From a checkpoint of a small transformer trained on Wikipedia.
Size: 13 layers, width 128, 4 heads of 32, MLP 320 SwiGLU, vocabulary 1592, 4.77M parameters.
Each number is 128 + 24 x the weight over its row's rms, rounded and kept within 0 to 255. Layers, rows and columns count from 0. Numbers have three digits each. The size before them is the row's rms in percent of the matrix's.

# layer 6 attention output (transposed), 128x128, rms 0.178, rows 105-127, columns 64-127
135:154107117115128116140127121160109109116157105128128101082146132105122133090119090161149159137169131145089122112135125139155175115125115150129145125159114136150104165123083057164139142151170122
131:109142104128170086167123135129125158111122115097089126122151142154116098096114115132052111115113149165141101108125143117145079125116140122103150124127114116114113100120168103139151127179141137
125:110127135157137097115166159127137108069095135136136101161130084133188151141152124157106086099142148136131128120112126193119150131115113103159138119125123152088148109137166149121113113088089099
135:110165144109146129142121109093118098120066148157137086112144178107140130135116121104154184112114145136148143130129101178144141115143148135139099160129101170092136163110142162154142113165144175
125:136119128156107139124137132110121142157126169090123119140065184152108116146121103166145109121143105139100098121174104150163123154147145123171143098148173120139131137084203130152116103124120128
123:134168126140131128132132143149126128119134105172118127080121120158078096124110143117148132138128160121079096165115098122144100178093143161129098165165142115130125094135109120132158106151156082
133:127121133125155125081147124103142163154105135159177129152154087128098160142130133138156162109132088147085120135129178140140124080135074126137093098139113113081137096109155134155178125127144141
129:129090120164053136141136117129094102114127104143147152148147114131140116134100104139099166136141104173139117152130108138105102126148123119100112110126106116197119107089123141154090125159105130
139:117153111106126140179149173130134158137102101155106107164147160115156120115122173125140149128150115181140118116109140108125097138170144135069152085127137134165122125122127141076157126110151142
126:111125136104099143097106132133155147171135065107146115144182118133125136104120157106099083131137139146129098124114096127129152110080095144157168113106129167131172141151167121116113094165104114
124:095142110162128138094123135146126108131077162129115186122156113144105097122114108123150150107139146136090148131151130091134154161132131156121132122100162139125092145111129118153055155153127111
129:117136108107122136154096103123135114132157167081130135116115133102167159131129159095154120130132159142112156113133135101080098161155150160156170108133140131111109130121119138096105098097122121
132:105142143083075111131142094129133150161076105151127097102145114126113106110108107103112129097148114128133130090144113169141119114153163171142127111149140134084102173154102122137154151125117171
130:149170136163105132168133123145140153168109153116173107157132133146142091151137151096107121128142118136137142174115138109133147178123127115148127112152115128153132155120118089114116132105086129
135:122125134136142142183124161112159099107121129114125110107138114130141154095111064122111161147114132118093141128196104169119159158112128157109104128141104177159132147125114117112114146130159140
134:136131156157113146122150156108139129116117115124189180113159144163152123086147131181125115130101141159132123114214084116148111123144150118162068082140107145130127109140088146130137105123127136
137:104089166174069124091129158148119091162109145109097093095102094155113175099123113133110111119119106151149152145131155124114125119129132144151150130186093118067121147138114099089142106136132118
130:153086138171141125120095112153166128152157131149106150137132153115121155158140135066120139132116124141152066158126150161131114102117112145116101074140109131083106141142114122094078085153148125
131:179164169124120151105105099166099087082135072127123091124146165133111160150101162152136147127155141111124140132167148111125111111149100129132140092140113087127135147105163134144116127148106102
121:102103113154105155120126159110133144147123101086167133125125113157106105147149151127161156149149093136110168122111139147110163115162096086133146146161115159146138141150165133135122115120152151
130:121125089158118144111115127178110155126121135120151153132151131091099143090165130145099168174095146140100166096153126158148147149114147132111169154112086143101121193115131098133131102105110154
129:097096118093150126131128099162140075118130088154086126130133137139104131111145154159146163109132169112126134107131158150122114120127087055085140141108099111106128152131175114126102168118107148
129:138091100148134147108123143142155139136121143130118120099127145097110106135126129124126118113146155145131165119102120128105166167137143098130103082147109125106146127134124152152159193121159126
# layer 6 attention value, 128x128, rms 0.209, rows 106-127, columns 64-127
102:154153128129123167099125115159114119135166145148106141154125108118116119105145147128141143145143141154114135118113184116144174083121108171157122104139140096127151098123119163136157100111128102
083:140148122140144085120091146116103127159119111102087100113110119088118097142128149147140136136138117137135130138100128134149087130094151112102169167120103118152124109149084111145120178165146121
110:140095127115088081157178120185119158139194157159144118097136174131105108126142118137132143150129107142144088131132137115123128073120142085131155142100158137137116138099097121114169100157117126
104:125166071132147101143122142149143149103072124161182105149150126130096166145173117093151126094129130145164115153128159134128097165139142129089131111117133150128109127105117135130127095127173100
103:133097117112141164074126151132128144183133163083140147173134125148152121141122133157135126132122102130142153083168162094137156141101130118113163127129142129114165098166134168146084126091112118
090:106110141135091125121173122097087141117121102127113161097119133145148089136138124092109117167150130096140140134134124088165111181166150137124136087111126130157130132146139134089137170142135170
109:115165124115209156096089112112139111133114134093115132144106146067104118096104154149129134133119167174090175126097125148123119126139071160151116114131128104103140118142130105134149101098136103
123:111070134134143106114154168125143132127125138123192126097165116102111126146174118144116099136110094093154123111166130146144129173122141120130147161114144150138117125159105108136098158141115160
108:149139115104155115148104092161153104131139159146138091068109127116140123124107104124123132096145137107155155141090148144097129103133148081120118157150157133127133152093102109152140112141096097
097:180137153147118133172112148079125131104147133153129103117106142126148171111111141109162136148107141099097173154114124122098121129079162100134086160158118118138170108144114140096158165136136151
095:132139132126137151070154143102081119116130113174131185160112122189126155144101178124120123125119113120116068136162160123143142145102098109124121124093082098140164107143108166155101183143161104
131:108164145092152161106123189107156082126147112092104141160089089115085109115116132094133142153117145117109143160121122138125108151122097147141126111159115109149123085130155137147117125114152100
096:105172065104143117095096122097121127121132107089115155124094099105161127161105118109141132151157144112177099132111117126137133087140119145117154130132135114101112094161128161174172133115115139
129:096115085108158136111141137114117090105107150124162174162082090132124124109117130093104101126122104074127138123131111122155123139166152132122129122105119175145126112187133133137088150135119161
095:086166118094148135119146096119090101135138087116090145187118108134115143142092146159075153162093128134136150117143111115146126136114125105088122153141164127103152133158159131115111137132121111
087:143128072139106092135115148144128100097092125128157150144164156154143128127151123142127112106161094075121137122129097103172125120112108136123106128080128133136174138160115112148149162121191157
089:127140101120076140153097146129115152169134145154102094169144145125185077145185134109119143139126121131113117125148141141115134107128166082171167108125145086133135107125079160113171154078139133
097:108104119159094095156167127136143121137111117163116131044098119179145112142144120132143161092123101122123127115155104139121137117132140110115132122131123146124127135101119125092096140158100091
102:155058155122108183106166134180128112136134124138116123163159125162144138146149130064131161123103150140119126120153150093157145127108108118130169134137097084121126120091109158111117138133136155
096:130102130146149140118137155118098126133134167158161132103138118100138170140113155116098099119122114095120136110127109157138128169142149140128105111130131142160191090170107176158100177122153140
126:158155150119074158104094119128110157142149108179125141138176161143114159129165120116129169083153135158135116129137168085099177131127119132118132090101117116127149113111120182153142119090138140
127:115137149116126133107119091136148122099128085126100160121093147151111162106106138141117162148123168151139121111120144111111143095161096118154098148127106134132122130094141141136144122112115133
# layer 6 MLP gate, 320x128, rms 0.22, rows 0-18, columns 64-127
106:159094100113168084141121146154111125120079119124140132145125113137126135111137111156148140157101124115110118096144116112124151116135132171098120159127114141104129082113101154122125133135098119
101:127136120132087084151116073132131154108122139148139119113130148136097128117142127148135122138121138134125147136082167167158171098124123138146149162109133119139135130111126128138126100182128127
106:143128120107103168119112096100172116113112086057133131161146094126103111144097121105154139152147099105136116158114099153141140110158115094105096115121113138120106105093165090136155105119118113
109:161121123168104139103152074129118101110133150133178123136133168132135182086104162127141167139107164115107127106128127140124141123132114155108156179142136112120121125142157088067154146160125099
094:091114082128114121163113153071108141101090067128144131156171130129099105137142138161137147147110176133103138112132127174146134180104124109138141108108119136177142103048131112106107108106158124
099:083130127102113134107125155123101105153119107114133155159132125086122111139131122080164172155084120134084109159147153120084074113115101154150170146124115167184095097124142185130138126125164164
101:127095151132118201165130155118084161120158108119120147134129087101122160137166118148126129169172153180071120119127123129116137143083128100119148147151111151126098121127104129137120129124137137
097:081106124118108131128106147140154122113150151106127138212148141122084137148149118107155141157079147103143126138161153140142144119126102141125172125153067149089159087137123085130110129082134150
101:171093108150141147141156135095135149120085163160098150111060155105112133116092148145132117160102088143126134098124125134124149124126117129156143141106120108117111094129106103092116150129160179
103:165139081150121109101129148099125103157121100133159095145120106157119073087133133130109147141131174146154104125157108103134114133142126145147109113139133179096121088098075148134113119143067150
090:116092130145152128149127134172115123116131117119155097118153104099095102126123131085138145166139106102098072110129147168099126111123122126151144111093102143135124129151092139180135172155081081
102:101146146102152172159138142150163113156099127146142127134130152093094158100105091155127136149108121088105161153130150148107138093131126162156166135113131109088088098145116124154099095096105102
082:119067113126128140109110154096135131128150114195125161185109116106135168116167123084126125183160135136111099120114107117101145128076119151095124096098170153117114134125149135122104110157158101
096:119115131098093145112082093117126129154130126137115113135136121162115104149132078118147157122098147148118120112138131155101123078086131157140124109129107164149094085094080122124144118130135110
093:164112148170133096122122150150134159101134152094123147151097130151123116143117126113131170159142127086169168142122116126170170124092119144111144132105124131167109116116133129099116112097155116
095:140099150099142117116102082125134128162102124083132127109161125140120107076091105117158169161147130123129133159187092119078162133131115142109125119133093176122110093150145129093082116149123127
111:124158075137160165100117114112156142162122139133104138163148095099127171134140173126103125160122164148137121132136102147159098141114161121113109160147173129141140144168134112142152165097139112
110:190130090133078125147154136130107095107130103134107148127104127132164120132152153158132158126100129145109139122169116128118155113120137125110157130147126106108106104128142202108141117156098119
103:123109164111151127134135144119173108106101112148083144154149106128120147139113169114113140111183136093133151147181107156083073133094180086127156125108110147117126116142199123134142088143116112
# layer 6 MLP up, 320x128, rms 0.245, rows 0-17, columns 64-127
108:138139117079146142114109124121111052127127122135142116188157153160144114134184117125123145143105187124109126173158166125100093111139154145116126138128119112124140108187135098152156122132113131
091:095171086127169104130127130114131095141148178104124134105117121138147129093119126167138120095137130126145179133123135128117142123115120124171088154136163084138146095119147126155107118152156140
110:146078163094148153107101159134132135085139142055121135182127093101162114117084151112138110138121147112129111109131113120128121168157091155103150150125147113115119098121152136102132109131151126
105:189123110158110083132108144126110144112152112175116137132119151134159124123105139126141129122141113127159154108131119120128078122127123095182182152146138104110131146128134129150153178175172154
093:120136081117113188085095136139112154139141107101136160151121087098113119158137094126115112139174131194097092146140146123112142162134132101112113133160111110163132135132165148150138134124132154
105:157118205126105118115136127133107150087112122105137142103131132127121134124116096194177106123161149104109141160127130119178096134096162110148135141157133149094158159116085159079167123134127113
108:130157133140125154122100113129126135115145111159099122113136101086083116154139146152146145105101092188155101146164120106128103145103139137109103146142113131120130144148128174139115073105121099
100:104127131147120092127135123147155141111134157089147155166131154150116101108106165146100113132148140109117155123131150157159147154134111138129109151148105109116130125104158106141145117110141126
095:133138104098105122135108118145156163138192166122134117109117155149112154165121148158138108161123157155116148130138148123119153127140158093093134127098150129124144092175119118147115153088133143
106:146123150110127127150171108102081111154135133104117147161148127140114110111120124098104132162162133133124130099117127154111128127109124130120142109158126152123150109152106170117162107087060152
086:166146168141121177100149153116117079130127172146085132110121158154146120139176137150146122080085145164104152162114159144180096155106167128150114107142113119121125105195156136106121139119129134
101:112161055090123191172147126132114130135147145112185140129086130152131127172131126145127125151093094137125114128142148076062082144115172144114141118107124125124145131104115139133130097113103137
087:154115143162098149134119131137172128122098135106160145096109123099127142167146136152137133137143134154140094100116132160128127129091102116123105148128136130174093134160139102132092119128135090
109:123135130093106159188136163110110137091176121157141092075167159121093120076141148116139094151145117102099140121141142161135099123099160108146121118138151143127154078103104154150125141142153109
087:151113119115133130148119102130168112114155178118099111125143113131186120123187143168131118103145124150137141106159165133130123089115075112118145114149132127112103103128134127152174115098133159
105:136084143098104102092109109126145144126160164118139122112171135173075156065108070184160094091148142145141151109121126153149111135114132123117137128128120153129110155110126157125145123118179069
106:140130102116114171117130105125128112154116127123146113168109164107175148193123083104083111072099102083126127117128175081087092108117146095129144132157124150102131123127118121149133116125154122
113:161163104100128045119135135146144113146088122166139138144164151113138139108143169131109143149141151146114117111148161103122145125084120122140132165132129156095129092119093119161151146104102140
# layer 6 MLP down (transposed), 320x128, rms 0.102, rows 0-17, columns 64-127
110:128120120139131083090157138132160111155093130118120112127132131138141124104123108114159186165091096163096125145122124150148130135141080117154108148153120140113152148119107152129148129127128118
093:150136170135090128155155138163134172147135131119117122130131099152105139097171153139132149064139151087123113178140163108159105142133146160125134159147138087122139122103104118113172144136162137
113:078124181093101155137124172138124093132154109134103134145131101122122076111104112136150116102121131158150097103122153144200106145107130153119134165129143127111109133165119161172158100106130119
103:101159176142134099147076146130138189123166112140086158118127159131150129134143104137106168112148156124089166120115168153136106122074132111084143108137110147144125099082147148142107123158141119
094:149126096155120128174145129144183168091110109163121139130093129120132107154107134119109141115141152107124129104125104093101168180101104107123167111140144108174088146176184144169097133130125126
101:091102144141136118138124117101095141106127119075180073085100174135129150104156113136125175144119132087105121110134101123145109118144141135145095140146114120154158098148115124104139148123132101
102:131128147122143094160147158165160123127154083137161106077092108127154112096140159101125088107148125114082111104125110122129114152115116129109112141115106157133092091139089110144120145115181133
092:145098142157119166139131077178120143108105091135106145087127138117152148125180116129117138108158135135144090099145108128114163075123128137143150123102141127124060148153133123097128154131156100
098:151127159139112117136136154135174114149115120114196108133167099167164123082092138132102152088105107144118150141173140152149128131095127175168152121126138165139140166092126120084152100114146163
101:128109128129141122122202123118170094128150131131122175090127156108150136173125157146117130168124166142137122119080118134127131121143112144078101121100153121067111127157136138146073105161155126
094:107110127149117106160115153129150111134106150154095111110153150126112102128082098104169111113119128104142162127099092117125102147132114137145106100136129172093118122109100103120104122110106105
097:117134133129142135160132135097189144141111108156154136171148106099129162118129059105158154141100119126097156117126130148149135109127122163175133198186120106101091128149092152132143097168129119
084:125088093131134140125107145129119159141151120159173162114163129114100126120147142115117114149163121103104160152160119105100122084099110101135148116096141097145170128124167088107099111125128147
109:114143095103150151107132131117134132139101160120127112161131161121182127149165185154105091131105134120131106143127116116129113138127080121115119109151122108126119140127145126131187149121112117
095:148148165143110145092143145147110140148095109110137137098144089118107129101115093112086141170144152132175077125132135138111103116149157055117119123109114160150113087128144142118125165146101133
103:158110094080165118102122154148102167134174125133132156147145136112154121081143115125148155134112141142135125149099127115135088123155082096115116145133116149116151130154158083120134152123142131
109:144167134125139128145130129107180131107106117191123142160148128100118107125141102146137115116151101122148114145078124142137178126144174106150136137121168105098088169132088123107150138112120098
103:127145124121128084132123154154190101152112136098101200092137140127156148128167114121071083128124146144162095127125134118090133114108156135113197139129130162114107130151141097135105104106149116